Each number is 200 + 40 x the weight over its row's rms, rounded and kept within 0 to 999. Layers, rows and columns count from 0. The size before them is the row's rms in percent of the matrix's.

# layer 3 attention output, 192x192, rms 0.382, rows 0-21, columns 128-191
107,181,180,273,157,211,233,209,249,196,249,137,261,219,223,151,215,223,164,184,224,162,180,237,168,218,191,179,226,161,241,191,214,166,186,196,185,143,180,212,224,256,195,175,125,221,204,208,178,240,171,247,196,222,188,171,209,121,234,184,185,207,155,183,187
100,203,218,237,168,188,178,287,242,217,259,221,248,205,206,196,191,208,187,240,240,204,164,200,171,110,182,184,218,174,238,141,171,174,195,247,244,140,241,124,258,194,185,289,164,198,118,264,135,228,204,146,190,140,234,219,295,213,189,216,218,193,175,222,236
104,112,268,185,250,110,193,235,165,217,215,204,216,191,164,65,189,272,212,203,206,224,207,220,188,223,209,149,126,291,247,184,230,215,234,194,200,202,185,159,210,230,120,187,195,146,165,229,192,263,175,182,196,242,183,223,191,193,146,173,177,255,218,169,172
101,240,229,223,213,246,205,158,181,199,190,193,259,222,221,137,181,251,143,182,145,210,240,201,202,164,159,158,192,259,209,97,183,179,236,182,199,228,166,188,224,162,233,252,191,218,182,195,253,169,202,188,222,191,167,193,212,245,183,208,169,144,189,217,235
096,285,139,160,228,186,155,260,210,180,199,192,219,129,248,192,246,268,206,270,216,251,171,188,230,169,251,213,255,192,176,219,207,179,255,191,152,131,206,275,217,120,171,168,151,204,291,214,229,230,219,241,86,78,126,199,226,237,177,196,228,161,207,239,191
098,242,210,204,153,221,244,203,312,234,164,260,198,161,210,206,152,250,193,202,191,212,250,259,243,237,205,158,162,90,217,169,243,228,208,228,199,200,205,131,190,207,203,189,182,130,182,106,197,185,220,197,226,194,241,263,199,128,293,213,211,258,217,224,179
109,191,239,214,200,197,226,179,192,164,221,194,223,199,171,195,205,167,164,201,150,195,158,264,176,109,164,206,146,183,255,248,210,226,175,238,194,197,176,245,193,181,264,170,127,251,216,217,201,204,230,153,266,259,180,206,157,179,220,220,106,274,175,191,137
095,181,234,180,183,190,172,198,161,216,229,163,171,200,184,249,197,153,194,123,298,227,97,208,232,206,188,214,194,216,292,198,218,202,284,261,165,212,212,191,173,168,236,222,156,190,238,263,258,263,260,236,195,192,137,172,252,201,196,178,185,236,206,169,202
098,229,158,225,221,244,197,137,233,208,242,129,204,211,183,110,188,169,232,257,182,154,214,204,212,214,156,181,64,185,181,206,199,312,174,204,300,127,152,230,227,205,170,84,132,147,214,160,128,190,244,165,170,190,183,225,176,149,284,236,186,234,206,183,234
096,231,158,157,161,288,146,185,252,170,189,206,208,200,188,271,178,184,187,231,253,222,132,169,175,232,274,145,262,148,170,253,140,282,234,235,158,209,174,236,204,151,171,147,216,196,134,202,186,176,210,224,216,226,223,204,171,234,261,272,229,201,256,249,232
102,168,181,219,195,156,237,239,249,151,185,193,227,249,142,189,176,152,269,224,213,199,202,197,201,179,241,235,275,220,180,189,245,248,157,231,179,171,193,204,207,191,248,207,125,144,115,163,255,199,175,209,250,225,184,179,183,227,174,178,205,193,220,218,170
098,210,194,185,147,171,249,138,247,225,215,268,252,193,234,140,178,268,177,250,185,250,247,152,153,169,152,202,145,170,150,128,113,247,266,182,172,227,213,181,209,159,205,213,215,132,209,172,153,143,172,225,228,118,264,208,184,167,155,159,258,161,191,127,233
099,188,248,232,174,174,131,198,186,189,207,169,193,245,209,207,132,222,215,237,202,154,122,154,239,132,180,178,257,226,226,139,215,210,184,200,253,157,148,218,199,214,151,213,149,211,210,134,244,186,194,194,206,217,205,169,243,207,156,188,173,184,168,239,181
088,232,188,116,227,224,199,230,154,190,193,264,213,260,135,189,181,221,123,142,234,180,229,194,214,264,189,198,195,189,160,200,274,141,178,235,223,159,187,130,251,197,186,168,223,216,201,209,208,118,189,186,264,229,191,234,198,257,175,226,209,215,243,239,288
103,196,242,228,192,165,267,200,184,224,190,165,184,186,175,256,147,103,239,227,232,188,188,261,247,206,220,205,89,149,199,222,201,154,157,227,250,152,162,234,230,245,161,151,195,148,216,213,224,137,175,223,259,183,180,200,238,158,231,154,256,135,172,159,145
107,231,222,216,162,68,184,220,220,213,184,174,211,194,180,174,281,181,286,228,206,238,234,245,223,160,121,203,125,187,159,173,195,197,166,170,238,153,253,252,153,175,242,121,167,176,183,168,203,184,233,295,167,239,248,206,210,154,237,176,190,194,175,262,246
093,207,161,177,200,182,206,224,189,187,307,183,240,242,151,205,164,241,239,186,251,208,206,206,245,261,179,251,203,284,226,167,162,220,173,211,111,170,205,205,229,207,248,250,245,237,214,178,155,184,190,217,185,171,238,130,185,258,226,152,187,294,216,301,204
107,306,127,247,209,182,186,216,151,156,169,185,162,196,216,238,220,197,251,159,222,202,242,169,228,241,199,237,204,212,204,229,198,189,221,210,266,245,200,207,131,297,117,177,238,66,89,220,217,197,183,231,242,147,172,198,183,152,210,182,184,199,158,163,257
106,162,198,239,229,249,216,135,247,152,219,216,163,193,178,154,185,249,217,153,191,250,162,188,229,190,189,224,151,164,202,117,241,171,151,240,190,177,186,167,146,207,154,175,162,200,226,218,193,152,134,282,274,183,181,210,184,249,230,216,209,198,187,239,193
092,201,237,221,281,156,173,203,195,160,198,188,250,220,180,273,179,211,238,262,231,174,292,242,137,161,230,230,138,252,229,117,165,210,180,168,223,181,224,180,258,237,236,195,177,155,188,198,195,166,221,202,200,166,194,281,149,238,222,228,223,234,214,195,173
098,268,177,211,225,142,189,195,179,248,204,283,161,213,217,169,133,170,234,235,160,296,118,210,180,185,163,138,188,212,259,236,168,196,187,186,176,149,150,226,167,175,198,193,138,165,237,222,216,205,190,217,263,152,195,266,203,110,223,180,191,214,154,190,171
097,214,265,253,148,162,146,194,246,174,208,242,190,212,181,110,213,199,181,280,149,183,246,213,278,208,186,185,157,231,215,220,217,299,175,154,215,252,174,231,284,201,227,168,236,257,252,219,170,177,167,131,132,113,221,211,190,185,169,173,101,173,268,211,201